{"d_model": 96, "d_mlp": 256, "norm_place": "pre", "init_std_o": 0.0, "init_std_down": 0.0, "lr_mult_o": 1.09, "lr_mult_down": 3.0, "beta1": 0.9, "seq_len": 256, "doc_mask": true, "train_tokens": 136800000, "dataset": "wikipedia_en"}
Each number is 50 + 10 x the weight over the matrix's rms, rounded and kept within 0 to 99. Layers, rows and columns count from 0.

# layer 3 MLP up, 256x96, rms 0.264, rows 33-44, columns 0-95
43 49 50 45 38 55 67 53 56 52 44 45 51 53 40 45 51 54 49 49 56 52 67 52 51 55 64 65 45 45 48 63 40 54 68 55 49 60 48 55 36 58 60 58 53 47 65 46 62 40 40 37 42 52 56 56 52 54 66 48 66 15 57 59 59 57 59 44 60 40 43 49 52 35 63 66 57 58 42 57 58 49 41 47 46 50 56 45 31 66 57 55 64 52 50 56
44 36 55 62 53 52 51 39 56 48 59 44 43 39 39 54 40 49 50 37 46 46 52 62 46 68 60 54 60 48 49 50 45 60 58 56 46 44 53 50 42 65 68 50 52 49 48 22 38 32 52 62 62 64 44 40 49 61 44 57 48 60 41 61 58 57 63 60 34 64 50 57 48 51 42 42 38 41 46 50 52 63 57 50 44 56 70 69 39 63 60 38 63 50 56 59
48 50 65 27 56 37 54 50 59 49 53 39 45 59 44 40 54 56 42 48 40 71 44 55 44 40 60 61 59 54 50 51 57 84 51 69 54 57 42 40 37 47 47 53 39 48 62 47 53 60 48 57 50 58 57 52 39 47 61 41 52 32 52 47 49 44 55 43 57 35 66 65 35 50 53 34 53 44 40 38 60 34 49 52 46 58 61 30 56 50 28 44 51 51 64 46
54 56 47 54 57 61 47 57 51 45 51 59 52 50 42 51 50 53 59 40 54 63 64 55 67 56 44 56 40 57 45 62 45 52 50 57 30 59 50 82 26 41 73 62 63 42 31 56 47 55 28 51 65 54 31 41 64 39 57 39 38 47 45 69 76 53 48 75 50 56 42 46 50 37 51 57 58 47 42 49 47 58 62 53 52 61 54 46 55 64 36 33 44 45 47 56
45 37 52 45 52 58 68 60 37 52 47 59 50 69 54 58 63 53 19 48 45 46 57 40 60 34 47 61 56 58 38 46 51 66 64 56 40 72 42 33 50 43 43 55 69 43 46 33 50 46 48 50 55 44 59 40 45 46 58 42 37 32 52 37 30 31 52 44 49 55 71 61 47 53 50 41 61 35 42 59 43 74 48 43 51 34 53 55 99 58 72 73 31 64 28 69
29 51 37 45 42 36 67 51 46 43 57 48 44 62 40 73 49 39 59 44 55 54 49 50 39 54 48 71 45 39 35 48 53 64 59 41 55 33 41 39 51 45 57 60 45 53 46 59 61 45 61 59 51 56 33 57 68 45 68 40 49 52 58 62 15 43 47 55 55 45 57 62 72 48 50 41 62 68 51 56 52 61 56 49 46 56 42 45 50 58 56 29 57 57 53 59
45 55 36 45 58 76 53 44 48 53 44 56 39 32 41 60 65 76 21 66 56 56 35 40 61 48 59 39 44 40 63 39 69 53 43 54 42 56 69 41 62 52 59 40 58 54 36 58 35 52 57 67 57 57 34 37 50 31 47 39 43 47 61 62 48 49 50 57 41 43 57 56 72 60 62 57 70 52 73 40 50 55 51 47 64 52 38 41 38 43 43 69 50 61 37 44
52 56 42 57 41 55 58 45 57 49 46 51 54 40 46 47 51 43 45 51 54 60 55 54 52 49 51 63 47 54 47 54 45 54 47 49 47 60 39 50 47 49 66 42 48 55 61 53 48 49 57 52 50 46 46 58 41 58 43 48 46 49 47 57 42 54 52 64 59 51 51 45 57 50 47 48 49 38 56 56 53 44 52 47 43 39 54 54 42 45 52 49 54 45 48 52
63 44 65 21 81 47 53 43 56 49 61 49 61 59 51 62 32 42 44 48 39 47 54 51 69 45 55 26 49 45 57 55 45 53 50 50 53 47 57 57 57 12 57 48 37 34 56 63 36 62 46 47 71 44 31 54 59 48 31 45 62 68 49 59 54 30 53 53 53 43 67 38 55 75 43 55 44 35 41 48 66 52 47 44 61 51 53 80 57 48 36 55 56 42 57 38
58 44 44 56 47 44 32 53 60 60 46 63 43 44 59 34 44 56 51 54 44 49 39 56 59 71 42 66 52 46 31 48 48 35 64 40 52 52 44 61 34 35 43 55 45 58 63 48 69 60 55 58 52 57 49 44 52 65 66 59 43 46 57 64 54 64 39 54 51 58 49 41 52 47 33 59 67 58 35 48 28 50 43 42 52 51 30 32 53 53 69 45 51 37 60 49
37 42 49 58 49 40 48 46 50 45 56 44 47 49 47 46 50 42 60 45 48 64 38 48 52 49 60 61 55 51 60 45 41 63 62 70 36 44 38 53 52 48 52 57 56 58 45 56 48 36 48 53 34 65 49 56 50 35 51 47 58 57 64 55 71 34 47 46 45 34 58 45 44 56 41 46 50 52 47 48 51 41 43 46 59 47 73 51 29 59 52 58 58 64 50 59
45 41 62 37 39 50 62 64 43 39 51 34 61 54 49 35 38 50 45 50 57 31 45 41 47 53 48 42 52 65 44 73 53 53 59 43 34 58 64 53 46 44 47 54 61 48 39 46 45 51 54 46 55 57 57 63 64 47 35 59 52 35 56 58 42 47 62 49 57 57 63 48 39 45 45 45 44 58 58 48 36 49 58 38 51 54 45 47 49 34 48 45 38 41 59 52
# layer 3 MLP down (transposed), 256x96, rms 0.272, rows 33-43, columns 0-95
47 41 46 44 61 47 55 40 39 40 48 44 61 47 53 34 51 59 47 55 53 47 50 54 44 60 58 44 53 46 57 53 49 53 48 43 47 52 45 47 63 55 55 49 50 55 57 42 39 41 49 40 46 39 31 35 57 50 46 44 45 61 51 50 22 50 36 36 59 53 48 43 65 52 47 39 61 42 52 48 44 60 46 53 44 66 59 53 53 38 51 47 64 43 51 47
60 50 49 47 61 41 53 44 48 64 57 55 58 66 43 52 58 47 44 47 41 43 44 56 38 44 45 54 64 50 46 52 48 47 60 39 55 47 55 48 62 44 43 52 52 49 51 53 66 72 49 55 51 51 57 37 64 67 59 45 29 40 35 50 47 52 36 39 62 46 52 26 59 45 56 34 45 49 56 57 41 47 50 39 47 53 34 50 47 40 49 68 56 51 53 43
58 48 67 42 71 45 65 46 53 52 53 55 51 33 35 46 50 33 47 54 56 55 40 63 33 40 53 44 63 52 63 43 56 57 44 65 63 53 32 51 24 53 45 56 43 73 39 28 41 45 46 48 47 57 63 37 47 25 58 51 69 35 51 55 56 71 38 49 41 36 49 57 34 58 55 51 47 27 53 56 64 41 36 43 53 39 49 46 56 63 35 52 68 67 51 63
51 49 52 39 47 61 59 48 51 55 65 55 53 74 44 60 52 37 45 52 64 43 65 44 52 73 67 60 44 50 47 54 40 36 65 49 34 39 36 60 67 58 45 57 42 49 26 54 47 48 36 62 63 36 37 56 49 69 67 39 51 53 54 55 50 53 49 59 59 58 45 42 70 57 44 46 32 63 46 62 50 57 32 63 50 29 64 43 51 65 52 40 18 30 53 63
33 36 44 42 34 32 55 52 47 59 33 76 45 49 24 50 72 36 38 34 38 75 44 42 75 55 52 39 50 46 43 51 56 45 77 66 30 66 40 55 54 47 54 55 52 37 70 28 45 41 57 29 42 49 64 41 45 54 48 36 30 60 40 48 37 18 61 68 43 50 48 41 56 43 51 28 70 36 62 50 58 62 39 68 36 61 74 57 71 69 51 56 46 66 36 51
45 36 34 80 60 38 59 53 46 67 50 47 53 28 13 57 52 65 57 57 51 50 46 46 54 38 36 52 41 56 43 48 42 48 49 52 49 62 65 48 56 57 58 54 32 62 72 56 54 60 64 49 52 56 33 54 70 47 60 32 68 54 61 33 48 39 50 46 46 46 40 64 67 42 68 43 55 45 44 53 37 56 56 48 31 46 39 49 48 72 44 47 45 46 61 51
45 32 56 62 52 51 67 57 60 51 39 53 55 19 34 46 36 39 70 44 59 47 47 51 47 43 68 49 46 49 38 51 39 39 53 44 62 50 38 59 68 39 46 30 38 54 39 59 44 78 41 48 44 53 44 54 70 44 55 46 49 70 74 54 50 70 59 36 44 52 48 44 49 62 41 31 33 49 41 29 51 53 27 50 49 53 37 53 55 30 39 55 53 44 59 54
38 52 52 51 46 62 46 54 44 48 53 53 51 52 45 42 51 48 56 51 43 39 48 42 54 55 55 44 40 50 53 43 48 56 47 35 52 44 55 46 48 65 42 55 57 52 47 53 64 46 51 52 41 45 55 44 46 45 57 52 59 53 55 48 53 45 48 46 50 46 57 50 47 42 45 48 48 50 47 50 46 49 37 46 52 57 48 51 46 49 47 60 51 55 53 48
50 53 46 65 51 47 38 42 58 51 43 42 42 60 48 49 42 52 45 50 53 37 51 78 93 52 54 52 27 53 33 44 50 58 52 53 49 33 51 58 37 56 43 66 49 63 53 57 37 43 56 38 55 59 53 74 46 44 65 55 49 74 43 50 42 51 38 40 57 54 40 54 59 37 66 40 38 52 54 59 38 62 42 61 62 56 49 59 59 35 49 68 59 40 34 55
46 50 41 41 34 39 53 46 66 56 57 35 52 48 40 43 31 63 39 30 53 52 46 51 53 45 56 37 35 38 52 53 62 51 60 53 46 69 43 48 58 39 46 47 50 35 31 56 46 58 32 51 47 45 37 31 66 68 59 41 51 39 46 50 61 67 45 43 53 53 44 66 43 47 45 66 70 47 46 33 50 70 34 29 51 43 43 49 59 45 50 53 21 54 44 49
46 46 21 55 46 40 43 49 47 45 67 45 55 32 58 60 41 46 54 39 51 55 58 42 63 46 55 58 46 65 48 56 55 56 50 54 51 50 53 57 64 43 48 38 49 51 62 62 41 62 58 43 56 47 56 39 37 48 56 35 51 52 62 51 54 48 40 45 46 43 43 44 40 45 57 76 40 45 50 55 61 46 45 64 36 51 42 58 51 67 62 54 53 42 41 52
# layer 3 MLP gate, 256x96, rms 0.272, rows 34-44, columns 0-95
53 62 45 43 60 46 48 53 55 57 21 51 59 62 50 39 45 51 56 67 37 55 42 44 47 34 58 43 48 44 50 59 46 41 42 33 46 66 48 52 48 42 37 43 58 47 54 69 53 55 51 51 30 43 50 52 45 43 46 33 49 43 54 50 41 36 48 51 41 53 64 41 63 44 60 64 55 47 46 43 53 38 32 49 49 61 57 43 52 44 44 63 42 60 66 63
53 44 64 26 53 40 56 46 50 42 55 42 51 45 47 48 55 52 63 56 54 71 48 60 41 42 56 76 69 49 59 39 54 75 60 69 58 59 60 52 36 33 47 54 40 53 56 59 49 66 45 64 41 52 61 55 36 59 63 46 44 40 44 47 49 48 66 42 54 45 60 68 45 39 54 40 57 33 39 33 55 51 65 54 53 53 62 22 68 56 33 36 51 57 57 51
45 55 52 50 47 46 66 48 40 58 41 48 52 58 46 50 61 54 57 41 44 31 39 53 40 50 70 60 52 51 44 29 54 57 48 56 54 50 57 35 60 75 43 59 45 56 60 26 56 59 68 47 26 62 67 45 41 61 58 56 51 35 53 46 22 58 36 30 49 65 60 43 54 53 62 54 41 63 71 63 49 52 48 55 61 31 49 49 47 46 65 60 45 53 41 52
46 41 36 50 38 46 48 83 34 49 60 63 45 67 58 53 54 53 45 54 39 51 40 60 59 46 56 64 65 53 49 49 60 57 70 90 23 66 24 61 51 55 42 56 53 59 61 30 54 63 51 56 73 39 46 39 23 58 42 48 39 42 54 70 50 28 46 45 47 60 52 38 41 48 26 34 52 35 51 59 65 66 69 46 19 64 54 40 64 57 58 56 39 48 41 60
17 59 34 44 59 58 61 57 50 57 61 46 61 59 41 64 54 61 47 35 60 42 46 53 29 54 41 75 65 44 12 61 43 64 24 40 54 53 58 47 59 45 55 66 47 51 51 67 53 58 50 51 56 57 33 53 68 58 75 37 48 61 50 57 48 53 44 49 72 47 67 66 86 35 68 61 59 64 60 34 46 41 54 46 72 39 58 41 59 68 46 41 36 40 43 41
44 62 31 50 43 81 53 31 52 57 61 50 38 47 43 54 68 72 42 56 50 60 35 34 70 51 56 26 64 44 52 44 56 60 61 54 38 58 72 63 49 67 78 41 66 47 45 51 42 50 64 55 40 60 33 31 54 40 36 41 45 55 43 51 64 35 40 66 42 47 65 61 72 71 59 51 58 52 67 41 61 56 48 55 55 43 43 41 39 39 48 65 46 53 28 51
59 53 48 50 49 46 48 52 61 44 44 58 59 47 45 46 59 47 37 56 53 53 55 60 50 47 42 54 47 54 42 40 51 48 51 53 46 51 51 57 49 49 55 43 44 56 55 52 53 52 61 49 52 50 47 56 42 50 38 52 41 49 52 51 41 50 56 53 55 47 52 33 58 49 46 44 49 50 51 48 51 42 50 56 43 50 57 43 47 45 50 50 49 37 43 49
19 57 33 47 72 27 44 53 61 60 56 40 31 58 53 71 49 53 31 61 60 50 51 45 69 45 51 38 79 37 40 56 50 61 63 63 48 43 57 47 41 42 69 53 48 49 43 52 51 48 50 57 44 50 48 55 42 45 36 79 50 61 39 68 54 33 46 55 62 44 80 52 59 49 56 52 45 45 60 49 56 54 59 49 51 34 47 54 44 23 31 54 60 78 52 54
43 53 43 35 54 69 63 30 33 50 73 53 48 70 48 53 48 45 36 62 43 49 47 59 45 56 44 34 62 39 59 37 52 58 36 40 46 39 51 36 37 58 42 51 64 38 39 49 28 38 45 60 53 64 41 51 52 46 42 50 68 47 57 40 48 37 65 59 33 34 58 48 69 52 57 59 36 53 61 54 65 47 60 34 48 61 47 77 40 50 42 41 43 55 56 37
52 62 52 68 51 57 66 53 58 65 46 74 52 57 61 56 51 50 52 51 46 63 48 51 36 53 49 45 33 39 59 42 57 47 57 56 42 48 51 59 54 55 67 48 34 51 40 50 51 35 40 58 48 42 54 52 69 60 47 51 33 67 43 44 52 52 58 58 51 37 48 53 55 52 43 48 78 50 46 40 42 41 51 48 68 42 43 40 48 37 41 44 48 52 42 70
61 54 57 63 70 50 32 38 62 53 48 67 45 33 51 43 42 57 59 44 47 72 59 63 53 50 53 56 44 38 59 38 44 48 63 63 46 41 41 53 47 47 47 54 45 45 66 41 52 60 41 60 39 33 52 47 32 65 55 44 55 55 47 43 52 56 48 51 51 36 31 57 61 53 49 52 61 44 37 51 58 46 47 52 38 52 55 58 58 64 57 56 66 62 51 45